Each number is 128 + 32 x the weight over its row's rms, rounded and kept within 0 to 255. Layers, rows and columns count from 0. Numbers have three digits each. The size before them is the row's rms in percent of the matrix's.

# layer 4 MLP up, 1152x576, rms 0.103, rows 804-875, columns 384-447
095:109122160143158158161141129131144116090120082026100063113161148124154116142139120129126110159067095083108112083117153174103128091110175124155153123130129160131127115084126096119140125133129127
096:093172124164058122092132145138161137093133210065134094116144098126135128124094136095180101137123153079120105111124147165108107095136128127141117150109154129101107161165115155137169145118145127
117:113165131092128092166115130110080135126111068165137155144082091105104161136121170158088115082126049138113089169088122116085097211168101113181141108116065157161089117121119119190129101181116070
123:141136106087154162129127085125100161146129177127130131167150113107138133061169123128150170099103141169118158147101098168110179111094158177155087153125132158108123083063153126104125170111096098
096:121111026116142148121140078126152112170166181103253143098131121173088073132105131129136097153106082122112095150139132104140095065130139085141171101134164116129201125140148086082149152181167200
087:130073113095153083112170126107139118160095109121135147149064114107133131104114089147108105118139191136139102168108140081111102144076140150077158165123116125052147154144096180094087131145081159
092:089163218135147118131178097152111212128123174119124164143140160170179096144056162107084130149134116115129133095157184158185120130124104132167157140097124145113135091070116131108131138137115145
095:130170122120094128157116083161123104172142105128107117130099078114132107111139126093116141143158185121178103154149096120115127074048125138127162136116088111085108155154158111172079138187117140
105:177105112137130080108113134103125181103092114129180071124163099163113063163134118126165133132121162167090144103163111100096035125123126165178112094105144093057085136109116139112189160100120173
095:184133134163114114121159156112188078123102134068100168112167149197099124124148103151096185139101132189135168090136128140084160148126106142191141171095140114169133136137119131157123124084156093
103:117139182124139183144146103135124147118133158118148123151113156130081119134105142110175087105137111119105091104106115127113140141146077144092114124141144123138133141096103144100114166099110132
097:080102121140077102165107166105086143167122115138095129067121153135137138113089132103070105155137151102111151115107174060157217153127182144065135156095107165140120121096136105129145190121093131
094:201145153127141164157126049190125093126080152091084188098185146136096158118119104122121121112072124237162179147081105179089155114105141116163151106147096115137103160085158158133117180148162075
088:122121167108119052120153149080239125166111089120178118146138149116112105173164103120149098066064212141148147103119135101103049125046099079130142141152153090136169096153131141106127129099129172
102:152170170163085081101095107153134127125146135159133076097079146152127173147155131121094133112075153177084103112098131125163095178113120168129184073143180112129105121124112157146083096147196149
111:113121168094128098168096138141150130066083098155151121138111118138120095133142149132162109097144156144126166137148137088066134109168128062150150129100096087107116118128101131129074177126148185
096:096128146194130108168180137082152177164193125145148153159097101135116110166098128100067089099112076118101090173200139129115119105157098125134169096141165108174113136105173117165088121095179102
102:160080202128170113123146109182089191122172109093142187060104154150162118106139065110120181187159118146111111159199161243132071151146154130181118139099137089131111172098163128123155132120138085
095:124128034131123142131078084142176054078143139153101147110090138117102107114113094074086142090091169155161128078122155134119138086133155087153141122086156132099127088105118143077087163064093167
108:126100110104121067150132118100130194145099160107116126136103082156141104174088101133129140112123132113088139126158133137127105114142091140136101117094127148145184147176121175092103081112120182
110:130126125139180144130098071166126082111129137149119107116169128078108068135117066135098170120108111126111110124074162133135108156182115127083116068041201155134090154077103150051082098146120133
104:093080101126109081171151154100094116146224145121186108173212203146110126084155171142145139157140104161120147175195145169082123136088147102123156182082075122069111170186129097141108161141109091
094:141140106089150104104148118146121130107121130153114057152141091116067155122193107130205148112118205168128104135178097111082088091097157185117117131098125171112118222109141158181137123133084180
122:160088094076110120066112115110083114183140144107146136161097122163158197146128085072152147129100193101190151142147161120119116128095093127139181169114164092156179177118125084097104128097109137
106:158121167122171164095111152132136119123087117150140084074064062127073095181181108096107169117148219108140142127169151126139096112164190163109116182073128145088116153169126118121088153176137163
100:133120134085140129122071168057092130111135160062112154150081096157097082159119142128125174129142155126142087112125117142111119115155124099161095148168124122148110195118132090109192102131114163
087:163117128164097074142233156146165153134131117091154163097158122031162147126145143154179175065140075150129128046125134136180131156148125132141143170113164105171146098086113139162141111123130080
088:131148087173159139117168086103083144111193089130172152135182140087137054115161138148167125067189164102152131154103114123159149057157111093098224133096126123113149139131179165141088144081075107
100:168104111125132128198141073098143092204103163116114131140138170101125134147127088122143110073104189119158141136158174126124117126071140198136163169133114104143127111159133127140105131007091144
094:228183128120103090073094185128024127108074136140128157152123113129161141082124155077138175167096126157133106095152185080106109136126131073056146098155180130129135126127151059085116164159068131
125:147102130167119093141138135133085109205126124089171127153077201165099136109082125145114148097148142151132109157172141126128142201090107103101162136099084148116142177119133148072124119135113051
123:093108106158127168126086153129119121087133185106075072118158140099098136121144109145119117167085134127117150114148118141121213124123145127087098095066104158114158117102091134086144158165161128
112:129162109091142122062147159140178097101150107144144072160141044064102155159159208142141118124150115105121123126106151109080148196212080104136122091121150132110130049056067099125184164121118197
108:119120101141156134149170083165114076077168200125121150100081072117100049177104095154101127152140098087102141134107119175124109136123139159106128100138120115196160136111166144078131135140102142
098:103120163166117191117170073135111158090116125083123088100121134143163102120200092130118129146138173131132159147103089200056124118142116124146060119150116109121077196112104123180130086111105128
102:105108132175176127111081097160160200111115132190141173146123081114098065111199171113085145117145151105147151120160108151153085141141067129050134172127138108131152157058121085099175083164133125
099:105073079139171123090128161142166178065082135100106097161175099135122119125128143077102108138118065131135133149140157115139155139143138129137133134065120146155084142100093166116116130092079087
107:094113137158113099118089118128085118112100154158180068169157125136109122110114165133182058098165157130145160110163167138060123125134060117155128116105140142096140126172121216160101191144130103
093:159115061127123120134057100116155099193130093151187101119140107076177083144126086073173144097088147146139131132070055123125160082114098116117142122143098057082173139146148145142128082148119117
100:140110116112078122130105089149125144150117083191109155111211145074154158184168145115173082142156090136087141138115124092113146117119091151099151096079117136140144143107158135129135126103103127
092:118114075159155116112117121156186154133135100093128136141134116105111142110076125132129116149139124193096100105096141131075147151111131112086177163079146134087104120080139122199156167041124088
101:092093123076095163102125134141108118068171122146156115100181119107159152116120070106100143148132134152153164149165122186112104140100171164145154078131089106121113164153120063157110112120086156
081:163143141155065176139157158122185193111138156123164197062136161148170158085092178098084138118062080161097109174117185148112097069114145167144097078131127110122124149157107134086121172156113148
088:144087182174122136085154101100142126172165054134072129150109147181202062131113126194135087121115067097089116103108151157146098102140120162104123117136098133061145087096108156112127128052061126
096:080196173121107160173109151106038123124104125122122052166191125146140112100205111105176143103121140162130200079113099093112154109155134122113153135164111135102090053166105177126104149096112140
105:140091130093138131162116118111125182069157162155125217106113146116081173099160115143140094169127090068127105180134050165101108062163127120177120149134154110163151157170136094121136102055074127
099:146125145176114177130157207164131155143144143120114107074136100083115092133188096154069168122135110100120184145197111120119091125102040145092089127122102133187191099136143085124121160075124158
098:109139104129136139128121129152162170110135113115097149142081093095175149125124154142124176078179111130118109113093110157157125086107194142180109138067115161101109172134095122103060136149107167
112:125172144118086120143077137138118083162071200113122103184113127067149090147212129107112147113171098127076161161125158199104136140169148086151074116148131095082124148088159124092198147080116131
100:093078089099154098158101127063136121109109126145100127130105105156070128046145071135146167079127107133142067169065192138131160152133089066175163116182088154048178145122083166118214113104136121
093:080121083135140110171110141120103101157123182061120046153167125138104121122147103101077138083152098134124184128129150075108103141144147177083125089124148126082109101108106125083090125114149121
101:120094166136120200044132121109137089118118128151086173149127118137140199130128108108070092165151165163168117109158171120196203102145206141087137081089080090131166157160144103115114099244097163
117:121175123172142147109121140072149110143154157103195146172105171141126102103121116081079164153132056138156113108158090101125142097147164152107191097131101112165119130146127059128155130080114086
108:102170171083094105105146088127126136131128135099079140151140129169148188150116206087100124152146063146109144151145155099118093110186133216119161122142160122121124149136066137129112141183115127
095:115147099140154125139126173097118073126113119158085162214176100170168144116084158184150117132177167167134140129100106125156125127136137169128149164127098118107178137144153122118111148130079166
097:127117127113135110094181103107098152149153138111176140135126143112148169134171134123124151128113164115179183119178116156096137148133161137167110120061163115089171102140092145152118200029186099
096:128135153116134124122187099085188110127137130091139121129123091082137114096144129114076137073166148155157159123143134122172097150140162125160190089057092125144157130137105125095068102076126114
086:135135133142127140118144167116104114077124119085135106163179138144101101130183152132067114103143129146117150090078134119139190089138124181164153144162135089118088092116131152153118143126146107
091:145157158116151050100079158116112070104126044124144145162122061129174134078079212141118092126123157143157116115180119090111073084129117128106119219140140150205158143178159065147077173138088175
105:139084154131156138123092139115166115152080168124207071093101165130093125136143054197115110115083110143086169169128126121153148173095160102120102138097165239162110090103044141080147113135089081
095:151083152159085053150157114105160130118121135143120093111099196081132097141121071138145142065149129095185092107090119140107131077143126171134132195130089090196085128094102111091098171124101207
108:129112148117131123140118147128190119120102098136122134141156087175172161125166148170148123097143196184137142153137111138128035177112164139209206157121097076101173126098137127159124171114140207
106:094126094142181140164092127173094104066123106112124127089133125168112170126165135134188090135177109088164163117117120141175112194153138136116110132114105137083156138146108166161096142119111139
096:126134079151093102183129123114144182190166171127187098110104112112161129154166126147146162087133082132096143092149115100177102123099120119125101147119170110137097106121145188153126154073106088
095:152167164160106172118136135138162094171125139141095102096144135164086112156190166148073144111184095186134147134140108077180128105104094162125133162144140109146141146163195145091129196165100184
104:140092154120128102141146174220095152150138113137169160079158120127149098100158139125116117176129162137161147078167165106121151156120103134111053132121108122116134164167118174099182115176091142
104:136136091105060178169139138113112099092107155139124063137158094165140171163102133183151181086163147187113096186153123095170104169113102092145127153123145109094118083104079106147127123116136140
121:185130168143113130118187199160107138126072092148111164112132140130108085137167186107118152085130161169084119159088143170117110093072106144102061130135100131103122077145148120190130165114105089
086:117131104162148104178091151135139112147090117118126054130061169168066132113166080138128108152155154172103104098133169138151138155162092155171141153083085094145135126106155230071099145085133105
099:083131188093114116093094153134111148164151113099128108114114188117146150108161096107089124137164090157131106183127108139144118132111100137073160168115159139112089193129131174059141139111114144
100:127150127084169130117115109120138104152128168151050061148120088158120003149096130092000158125141140159117128142073163088125151131085188134115102113132136128158122147130130161057152164139141095
110:134122066183134142132170184139157128198131145114118152120124180079179214130102126117131121129121086120122135115151065113144136115115142089136153105103103102181139110147160085136130178141077095
# layer 4 MLP down (transposed), 1152x576, rms 0.097, rows 804-874, columns 384-447
099:116066151076099150082182114091145135199163121173134137132139114126154094118117122076136214134109161132170145146149104124147125147123101136127121140137167144142074171157125195104129110088157035
108:146143142094218124123147094184130216139158117142133157129136106122136156133119100061145088112105075182106105126116057144123128178187097148129130201079135132109190156187155115119128149079105188
097:164109082154117178141119143116164138135139146150054110171156090110084133064128141146146159178120086146116145144141112148114129144133150093102099117154094092106139101179133137132135155066151174
100:138119116152133092139149149146140149162126155134171111103144176123038151160169184135121105151153139183131091062090133063169134222178119134208132093166202116130154147163189125093132055078139095
097:121147143204147123187115126209103053079108122098066087121134070142250163154122080107109110091133124113144146159121138140163175219142172129174131166073072107170115143146072162108179091157173077
098:081111136144087093138074174130100122112147149139117110130155117084128114108118121166103169150152109144042140132141119108084111211158164159155123124123172092105106112162111144152118156176154157
101:085063067072040185133110118110066079113139158129115093089106143171046123123164159137139139156084195171142101126132118104122167170120093163147161078147103125167143129149119120114070076183150024
091:170082114102125143125147105094128173101114124145170101171126131147203136150095151179089114109113134136117106085153117123146163124128071117123124146194188127197118138118127117116079148046185105
089:106126126147100210123103136117096170168148178102125134142111112064112162104078123115173118117137155106172136159169131140140117107121169146064125135107102126138170120191157189160173081184156088
095:201143090093112088108130113121057112099164101110134128126110174056122155134142153143084128152100130048092148103128130064139182178131123063099140124172092164131110133153131134113127080154160161
103:156157058111107109135130117109130162177182101113127092083152116151166144146140130116115093145138139119090094162089131127145106101063128181136149116175084061128122137104142147141120097113177135
101:100118094091102056167143156142180162109182136149132127113148138132148119137123089124106113105094077116146150085120164082165117122176154144141134098156077129171100123189137104177148096137149139
080:132151121100062108107145143126096130166178088094163087139127118171134091115141173123105177104122123109097124141149092063122095148125183161091127099147177113127135121106138112114124148108125109
091:136117109077122170154068131181137194156173137119104116103050075100145095096085150088141072198087073166111088171115098116102197091167125151153098198123136179113158113121122136164104096088091178
100:119071101103152119110134080143092157101091111114108168159116049072138192147171061205138132124104135098123118145173074142134150063128115112116071166152119084084109170174116093117198120167110138
086:111162070136133112121135132093152087181120158163156154145136130100151154119116148103155139105138109121097147086135144118164118157155092122101144089157102136108190166111108151169137120137138218
096:142112171170127129065159207123119111136113090125072159127125134115157111150101144078143088113164137150078149134074149109165138161080124109085116136108065072168092138123119107197133106135132092
099:105103113098185154173091149124116089231137074146125084166130102103164151158150147090132168094110139131143194159149078093110162182117053145166169115107104157136182058177129127096086078160123110
095:129142123143163138132102076152175117152156123125113134155122168107162091092115104136127059075116079112132109094158163153128120154175103138177140097166124109141154110089136096104064147078097074
102:110147137120134094101161114132181050202108078120095095122128155150093133101153115110145140124154100157117090117162131158143173135157072145173113135142172020116115169104126168126110123084146085
103:126151162130170083066176184114106115154157093129152186088136077120104059066145106100176121145149137129154080118083118138139169121120102153147156165086151129098108109139099091131124174109163122
103:139105116166135178113182111095059122112175057098149118090162183149121089116113101196107061110128171126130088147105157122145116107122102143145087137133147123155104082115104133160131114097103020
096:147152127161114096105139101147165131088158166110081155124154126107082139184140073102133122152149135090147116126129115141095151129073134115171166135165083152137118155128144142121104078116140058
102:139137126126129146116048122176147182109104158128149155126182138105161087137107176147092087127163137108126115132153107134130135127120159146155127134169164164162103128111141153112180072128146129
097:127079184092119179168142095198158139138152130116148199114102095148073099112095107092116139099121122118141085099128127095113183096067076143099090123150206171158110158078174138091139164069140106
096:158142119167158122133111067149176124099167149128135111120156107136134132074095136160098064092072142129102097105154136100116115134130110091132139082101092125149139088119131137141072104177157147
102:071068098165151097107070090113117165112098128148103114086143088132145107103172154096081101164113137161073140191044117112083104137076107059096083097143096082178103152126107122132130133113108079
098:118129108145081100107130090160131077096176161142165062130101147135151097114087164135129163120087107122144139123174182159117078132099132150140109105115142088159079149111160091116118071137166092
096:168142096136161131098175167077192118176086117131139125150140171109148151134127148108069075206185089147099126077133160132118102128203172123120155136174134167150147142104106143167166117179088138
104:077093146136136183097192141103163114144157098108151134083135156123017104117042132185049136161163177128061142114132159104151186090127100218123090102126111095119154144169136119105142124122151179
113:094142099134179106131166110134141139191114150174118096138106130095166061128138211185150121088121153165144179149118104152134173159126125115160156124135148158155100120151126125119146109095158076
095:133113134170114145108101161121179153096178150092132114182147135137095171154140119143113086114071143131132120128134166121121098153107090133094156206162076115123157087136161173133065139054144091
083:156091153196160136186142090133030132156138143095108157081098183181184119119112103158107085124157146129137112120131109134151173076132152132174135116115075161158101178140136192113082152177121032
100:094127146148085110089108122138127122098115132146191105139094119085113141130096122097146122074098172108149116090200137101100137134123150103130095150175157155129152147127178118102158094103123103
100:147162161144082153182161146132129144131099114114072102118152184138084129060167099164117157141150154125101063106167105102091114120109157164112181139099152203124153133104140140121100217104143062
100:101111172116117141164142139120193130089167103156123092120152124137110124151160126158122105096168152112124133162148183138091163057152120060100120086116132130123172149112158173111080132140087182
089:110114185120128135146113103092103103148137039199164131137129054089110150059179064107093092084127193097082116111166159125120137141156146100145127118222197172113207106119157126188111107120114102
107:152137092131090083104178138145142124119031117128101141132161110143147145121104145119154097119167145220177144117123123143135118155085124139185117129123169152128151101164116093152192154141163189
103:147053104131198143188173062146117164140152173089118108139164119115124134097119100126099130102144179097138142112066115167072099151081150091125081168126146086218105139151109128161111102137100145
104:125134101090126123155105141092171123112157127111119114150083126148146133093136096099178138190085138133169146141155152100167146163120075091087098144169128129204079168163104113120163138156111159
100:184157075144155151144125115135157152150130187099090160112120129149157088105182091156160169092163119170099076055091173121133105141102124067149104177093162193091196172148120072039098150125103091
099:116119059104132072114189093097102123161108185119109129139130139190136145118147127116105106157080039079115156120159132128164135105123167122171115131137160107099093129177083111118158090103140102
096:177127073125215072141123145135177070147158138151137102107173180151104115112089091177064119119131167157138130096106148118098112129127156106075174167100146204145111107137178133135070111131066076
104:080170159176131130177154179102123168090163122125134150152087035097111114135094064176128140168151149088121153096179116124145127121174161133143143078153149095149103128080157094154144196158101092
091:168077097120114107068105145111155172100117120106141164148135072119090130144076096119078155159075109093145097165167141112134082158070125158159123138145118166128099119151163124098185195173148138
103:110137034183146150165129114115117107060094141174201128084113076109167146067141104167097188150119119114133140154111152132117085125080096131068119059099185112140132140120139127139185108085116091
099:096207054078131124128118097109113083090149059134124097117129092082122131142155125124145182092129159146179120121126111169081136145222113129125169116138127147094136112158108112102114111227102157
096:175129161113142156156074141144120189106136163141179150105128151113160133152126124171155120109181146121146152121132120103061142170140150075067081113141100083136143073128134200136136133136092109
107:122124117131080163101155112132109120102125121153107160096155126207026095133083156158166129175122135122176105145142112093149145086143135172090142112135156143168108157151111152121113097113091016
095:116133138104083121094176101090098118204165108114061135150156141098141099111044128081158099104141134144090157153172064152125126183139139152117153125089155136154114152047109144089094165131123071
097:104121132083100160119118140178180101178092139156129144065088137156102196055140164139113091152116150114111141154155061131142149156133164074109102147158154137147118158141159141128101162150186132
095:102104117121166076176076167210144103123154123167110166096157135122206165128105097152124141140152111096132161176108129148109112095084099122186095088144090125167068125143081111149117076150097143
100:176164130127073137060103120133131101129165201155127199084144127128086162152140150146156111204166197119111167128084196116132133133119138138148114092111081139140125109153111165118122121132083119
113:094108134150127158159106124152211083154079183132146148176096094138114085101099164123121126154170092153071071110163139173180090150146113087145061109146140143067133171090140097156119090145107182
096:091106146115147113106104057172077143140117115126153107086113132143176142162117131178172127115131118133102140082082114146133131158143161150140105128140130111149143181136113128135125089101130112
102:146129163100155114065135155143123098119142154137101154139117139140139121121098115061190172151148075147129141110161104118066144077095090129113104146207157164160140150127176091182161106173074148
097:102146113138176136135152110143132163136161105080120113069126089121135134095096180129127056125130111079128126125133152132156141168134136179124130086099141161119118163099121132174112131094086103
099:103116138172135122145145157077077151148112160151154141102071140091098154082160123153076129165134120177157157098156120105115138170098094134136117128164190112101112083128131089122179147079142144
100:133161215152139171159110164154086091182122115137201167080113122184141153150123079096114135095192158207158166109149134117103097125138125155094113065143131061110121154091053217178115100107119109
107:118132164146170133166232151144159119097077111095096070118166111087096123113149161082110133166157143116096132193143126146113135144123175157106109134025105121104079095121161144146123155138122120
096:091128186124132137164168109159081113058163100191104128110157075141129097099121118176162102173127145143150082145104085116139154169184135093091122113181063091109119118143170175128074108092130121
097:138103098118147130055113094067142154126173145155148134133119109124104105081118144087073102111062146133106090143087166098142144167122069081069141203129195144070124057083138094059155102126053108
101:087168174092136137112113124073106181155165154151132121111072142141133105145112132124196089170131112127129092131121166132133132048094072140137143125141119108117144138143098129148107118100124100
090:142116131087139139095110111156145097119145132126120134062157084144200098143107109128120155134116177128205114165113116141163107116133164125075148134144089111146118116168096117119136137134134199
100:046144124109133158129108107109102137114099131117091149155147133109142119139122050118131124138145106113165094089113203129128112114148167121104179136113126159093149138064148129100159122149101129
100:130107169117081180105120121132136097156090152120148136084106152102128148113091139128115115131126100139064107210146101125098139113125152162206128092120117096193132109120116146136064125104092132
105:132119148116131116150145146173093130129164146155157166114169135132117126112162170149114054116139122077066103180136086132118175147115184094141102175155115127085175129158136104186137106094173087
105:112095093131160094208120093122147136185105138099107110143108129108111146075130112132148147105118123122135186116128099097117095045122135098162135156122120094161193129070082038154126149211197147
101:092142117080121168065073121068132148098141129122177143109153113110140101054082058166124032139090099111144150143138142129114067127155196114138148149134085117153162139095149080199168145158144179
102:089042179133118115149102172085104108135164132112152164157043093146113134119171132124081152127104143145133141144158145124178095129105112118174130064129110095113142122167141110144129145139074098
087:134078133146130149164148148141088136098137105130221128048156154106107204125166195163221120080154084095120155141209105084086098125130069086123114120167115130124132107119101118168125115136101170
# layer 4 MLP gate, 1152x576, rms 0.0993, rows 805-875, columns 384-447
090:121147138145186177154147170104094156081135079176129070120141163112123071109189100108125115106134139153113096132041067176085112136155153086100110149167151057122176105157191097201128157099127062
104:122141195103162137154126116079190115137164122139174166094133146080130118166108082083125117117168104117138128138096098148117151143068146127119148144084128172067114108165088108182180097123099127
112:096118178117140125172098072130115119092109146124107070074138133143148107164039105118090097125162142173148107110135113074126184096098172171109128128115141141140153176219145166125110096113133149
101:195079167148112152206157161136064126152103162120124120110129067110114154151054176152130117152122106143114127137140112147113128142134124101136149220107140129118129134163094104129135167100148135
093:111171195132150096126137115129142091178133112113127157127040136130132130152100126110117102173142133141146095114147190080109164147009159138064105153085116143103112135151139169129144140122097140
100:032039133091092120093171118154139098131087110120094124160099105082137111131117088144130120146132157093112155116119135112138106152159102146161073118116100126148131112078096103084115128142085123
092:074092174113191130180143163120139092155176105106150125060089173089187146120108185121118173159122129143097129112167141192163105110155101105119172173109140131122126163177128215138120088082104145
110:112105135151109079137156111131161120145147095132153100143144188158111107120150140137077139157135184113160108120139131107143177061128077086110124122118095134106137125169121132122093078089128091
097:136145153075170162140127126132141179116122101130108181162184155125102053106129102121141136048106157103180139100140136142116132148147114105139092124128133053121144138146120098071144122136104184
107:149133090116178162134148116173081158057147143174133113134044116164144157147145184073173124189098126094122124090125134162109075084091099130133072127032128142117098136099150161086159144146116134
099:148109137160107112157127163136132116169080148146139123107157130133115133161127143082192133112051184110144121145136091185092136180180148146124118145130151163019130129158136157159117155125151088
091:121127147130142159149095104196109158122164214122095147126165148102095092151055127122154122108129105179149101128097126143120134088105112162149143129126101160201117171091201148100128125105120053
094:124116072113131183078153151169020170151097143175110125107104119202122154091141150140144146225141080115081140114179104142136136127120180176110196138112068142174086166035140108151122118108087082
095:152215138145140145156154120123145159133090118162115089131076111157138110168152108097081159161106135148165103140132103143153110129176197165080186127136113111168142168149152138159147146119188149
107:081096163184076117123151149167096071108183094120157115094156115109169129169119115111049084129169109149143171187150139124133147109098152117160148141111168100131152082143118167101141086145129106
098:101123154152140139162156092114178186114141106176157166166189161138070142087091131143091127094077105153057077176165180082146179097110125094103159110148166164134127146118210135146115133123138128
100:148113165109126126225142118126073147131113113131152168125152167097141106158125155142183172136124134105084130172158120150110145159176125162121109109102117151118160093128121154100063102163156171
097:136106125149165094115137080124099075162141156133171133105108024135211109126110129128101125088100140127109178156090089163167129149113192114197050198154135125118153145094134104131083200179174133
104:074104121106143138177144121081127135105136136135118124144132128146130130152132095141107115103144119167126148186122090113157115146057092121086088097077137199142103139043145144118192112090157156
105:100091147145157123152144142109152141110140114163136115150126136163168090201051121120076095134141141104095089168126158110150097092149108128149083104095129075099130118087145136151159161093140152
100:134130047160132110126083111151077124104116111117180089096113198079070107111151087130129129164159114138083079114134112123152103139119092184080166122122138154117123127130117189092106114152163070
098:197133088167140107140055171143101163152183160118067136127111151113085107116102131125168150135109112133174134116110165081114146056143105160116120072115125144088095124114076160135081125121105162
110:105103128099109128133136144102100168112151166082101171170075103104161181131107112122167051105108129157143150158110125141089120142147151143140078116112146137129176153106153153176079122130124196
095:052197145097097145135115154078097147162147140153089204031143140091158161143055091117076177190124171114123108126162142180192081124121174146156134123134111121143119107144080146154164114105092144
101:180096152136145105125093148137134152075127146128128101126130090181051130100116160068116114122148139065142102129131120068139147061062132096175176141088173067119164125154160143067147170193160146
094:231117134136064117106196179114141133138098140100151172072118136108183146154095128121113220045161089149103133044180165096197139133163076109166109167137080170155139100130126142154175097146117137
091:133138151132092167120141166099185076117096126152084186202193146062093105134147102088130127155114164146154130138092178104141127123157114071085149145121141131130141110136157126167123196113134181
098:126122146070084158097139163171112100105085123089164164141100118099177132087111102162118165138123116076141107150177092128127119134123177146156133161168133150076162146129096143156166129116134080
092:172113143097129146130052170201062213131111142115189160123116148123164176128106116129099088106140055136146124104147168109129128149178072168102116111112154133149098164085104132111133129121106142
111:127122137142144092125165102169122136134141118032136101142135174101112131086112122180129198091168099139149170133141153064139159145134106107133149158103110134108157153090130171103109084149157071
105:105142180142101165067117143139080132115135172108091072130152086107131136152137113139151157151098132098086144103116114100184170065083167100112101126117104163122140086082120124054130210152115132
088:118141099120132074114099146149164184169187147176154136136132132131092138071154147151131118100087148146129125169137111100156110144064104106178096153145155104156131132120159052100121136141193147
101:186125162158111092132124189085112091089143103142088119123069137066115085144169118087150120089121144110150170092133102191118101120120107066192167107159159167146141127070175102177086104099181149
102:119165122126140153122111111184098125142138132113145163149140147162143093107125088139091163094136178151120145131193134146129126122105121118087143136078084129163142127115124077111109173102126193
098:085148120124108031159104086139123108214165166062204118120162147143148068118080102111137144099104126114088131121163163162102162098083090118086138138132077115154174159162186065143126063139134144
099:116140182163073134124114151103127141193156110163153178090122146076151136118136076109132127081078152161104145166135092087143113093130168164128148119160068136121139148102158121136121141131140124
100:158158161157147124179162169099144083173136164139110050083158078119139113136154091098058197139155176166109122129079034119103145111119170132116096141145137123101106084109096139111102054139150136
094:107113118180071058120119164110147192108161132142061119158186175155122180115140138173129203151152081119114121138140145067175108197136070158178127150139195142173173135134123087106109134125133094
110:173137130111144143107146129108103133094177139114148118112156115126130119123146073134123101174081154147130132129072084127104157150169099169133157159165132140112204136111111096161241115113129110
095:169171042174105109108147105085201175143087049177119122164131178073173111148079138150107081082171089186171190126102147162125158146137142118103174164154074109086062115094112136133099128101092120
099:111185096152105134145152102118189112172102112139111154111163093128109128143145140117127150133137138135066127053137080156155145134118129071109120078131125104149056123094199173118096146140132166
082:096159117118160162167172067100137164103137123168103130120190255132124086115072173179179132163120168158124169102133161130119133118162123140125172121137137160121176079168149117189113105130105105
100:094124138134166139114104129140151202158109199144151139144108160124007136091129108108172128149113169098155140146136133137090115108113177111149186150075111074243025140126175141130149146166042145
091:080174112149147143093127099130059169104119127158144123119119139140131210085106163152112070144097124127143113114153048138099180192149113129098134138140125095118082086084157143113109122113102114
097:138088132135113117108127135103151099136158138145089128130131164111156105104051125093126128165190082156120138079177128167061114194142131154163203128113084139110122096137105134145162163097126087
100:119150136175108128088102107085092177103114089190136080168117140041112117105139189073094117079127119110133092104101080102105081145098122064114111150149132157093108078113144101100107138117171122
099:066091193164144121153152113146152116061104137122133133123138146086129140131162046110131063112114087106148119113131123061119118110120142108170179066139198081144160117091045143146115134142130176
134:152132093130125178155088163116156082166118149078142161148110120138166137095177111057083165109104136096081171123123140148081111119134123111120076109110127110107144120100192111110154120116133153
097:123078165117148114120130169208093176081103150095123103111159129107204186186162120134123133120161086142195149137140085088112108188086168133147144135161133126172138149134099140130121130098125139
090:096078119163097118116107161129120112137084149087113119197101127116096153059143126136158104098120151112093162074112188070181140106121113132194175140143135115141098164122143149144093161126112144
102:120112081118153156152150151126144125107118143148111131137152116165077081072096145148149121104124143140112119168065115159095087199139136143098199121127152104126102122132113178123114141132140159
115:121134108142112161089107105112106101128113154142050106146137070122099169121107100109144185192122170135112137146080134136152138218121114130083182111146145147104044122137171098129141127128094081
103:190132143210138172133078182089106114186126131131139117083124167067087061136134120180151124114079180085122066106124101159134143093127172156135099169126134124113152094125148131140132110079096117
102:143083112115144123119140096079131134137165138083131094101137097169134149087044085110100152141198126158143187121134115143119112194090140113085166051139115118154127107126134084154138193044092132
093:166129108113101125116151141147155135153097096150069148138130084126164111148080146128170109133163119118094139135135120135158112158136085122118099072148226138116102143128114147153186055141130182
098:068140129132035158161130084129098171212151147135104071076097146096166123140126072128165123114152126109145094097138112180091117102149148201158132092182162096097084132132071106157112116088083162
094:100139140136159128065136106184125067141161195114138122091139179102146142102170126124170149165135126113093138084078125191137108151153095168124071170136140130145149128147167198084131157174121151
097:105085111103114187177134157109098175105123101118099086119136170166085144127109091054127125172101097123111072144126076115111139233117124122155132131135147123102084113110140096120131090130102124
103:191091140105113122123083150096080150173131129066154118167122148110076100096102124112147136164087180164101114130119148161124180151163103113130208128121161135109109135061122092109079088095186072
095:149174092118149133077140135158108095118108116146126148144123089059084145110122124117168129105104145135124142110110099105144153101115122170129128120129126152075140140133146125135154120180149126
100:122122188088153143145066163112102076146151110140129161176132126147112116122126133053132146150083209122117130163070142076115151111118151103161125122165169172189133067155078123115144095118123134
097:139142122131107135142083138141129125065135114135113153135117160119162068130061092124083144175098122125078176124103182124100070160124137129154124137120095132144114120071135110148167088136137153
089:131129181172101143117133123093088151138159168140065116128125141121123072197145165128145170151169135148096132143077122130166099143155102111116113139128116107156112099153118121135120075145116170
105:129149157109087149142171073116095108160112132172165118156140193098184112168079096131116140164064089099158145114091139196080144098081120124133143109100157163136126115144095181087155154167130170
101:149125210117161135149118151156086142184139133127078055087109116144151158129121128168157092149177158075151131115147157101128116143053126150120072170156119127152172097124096184144099159139141155
104:150114186133121205136097114155110120137105148123116127133182133158108143131090100139186163112154173194121161120131130114120101201075110129145157166129188079116061102109084112114189125151120075
113:094199131179112115204131117148178168151098123131070102124143074095056118119140124094128078156117143075134139121116132113086111137063131142132115101089179096123189115111084084131098104161139147
092:153146144142131074113130116131084096103145181117135155108127086111132149117013165147063158133147165157139050154126130139121090156118090160140042130038116136124134167171164161196129107111134134
098:170138113147174178129139146074098111148110149133045112113173108122142136189125155112126189141100166162114130093127132151095148160112136109135116122124102089112078128121112084102080129078122159
091:140135178189079138115141098134168122135123110135119130129186130073147148092084180126170103107132102164106085134157177123141120090147074112107125164079130199113115120083140116173111095159141147
105:120123045137074167132184144112128092121112150138128122092205122135124145101174090130203147120088117143143083158121114123017131174167213094120139099147136110137084115112086097111129162142122135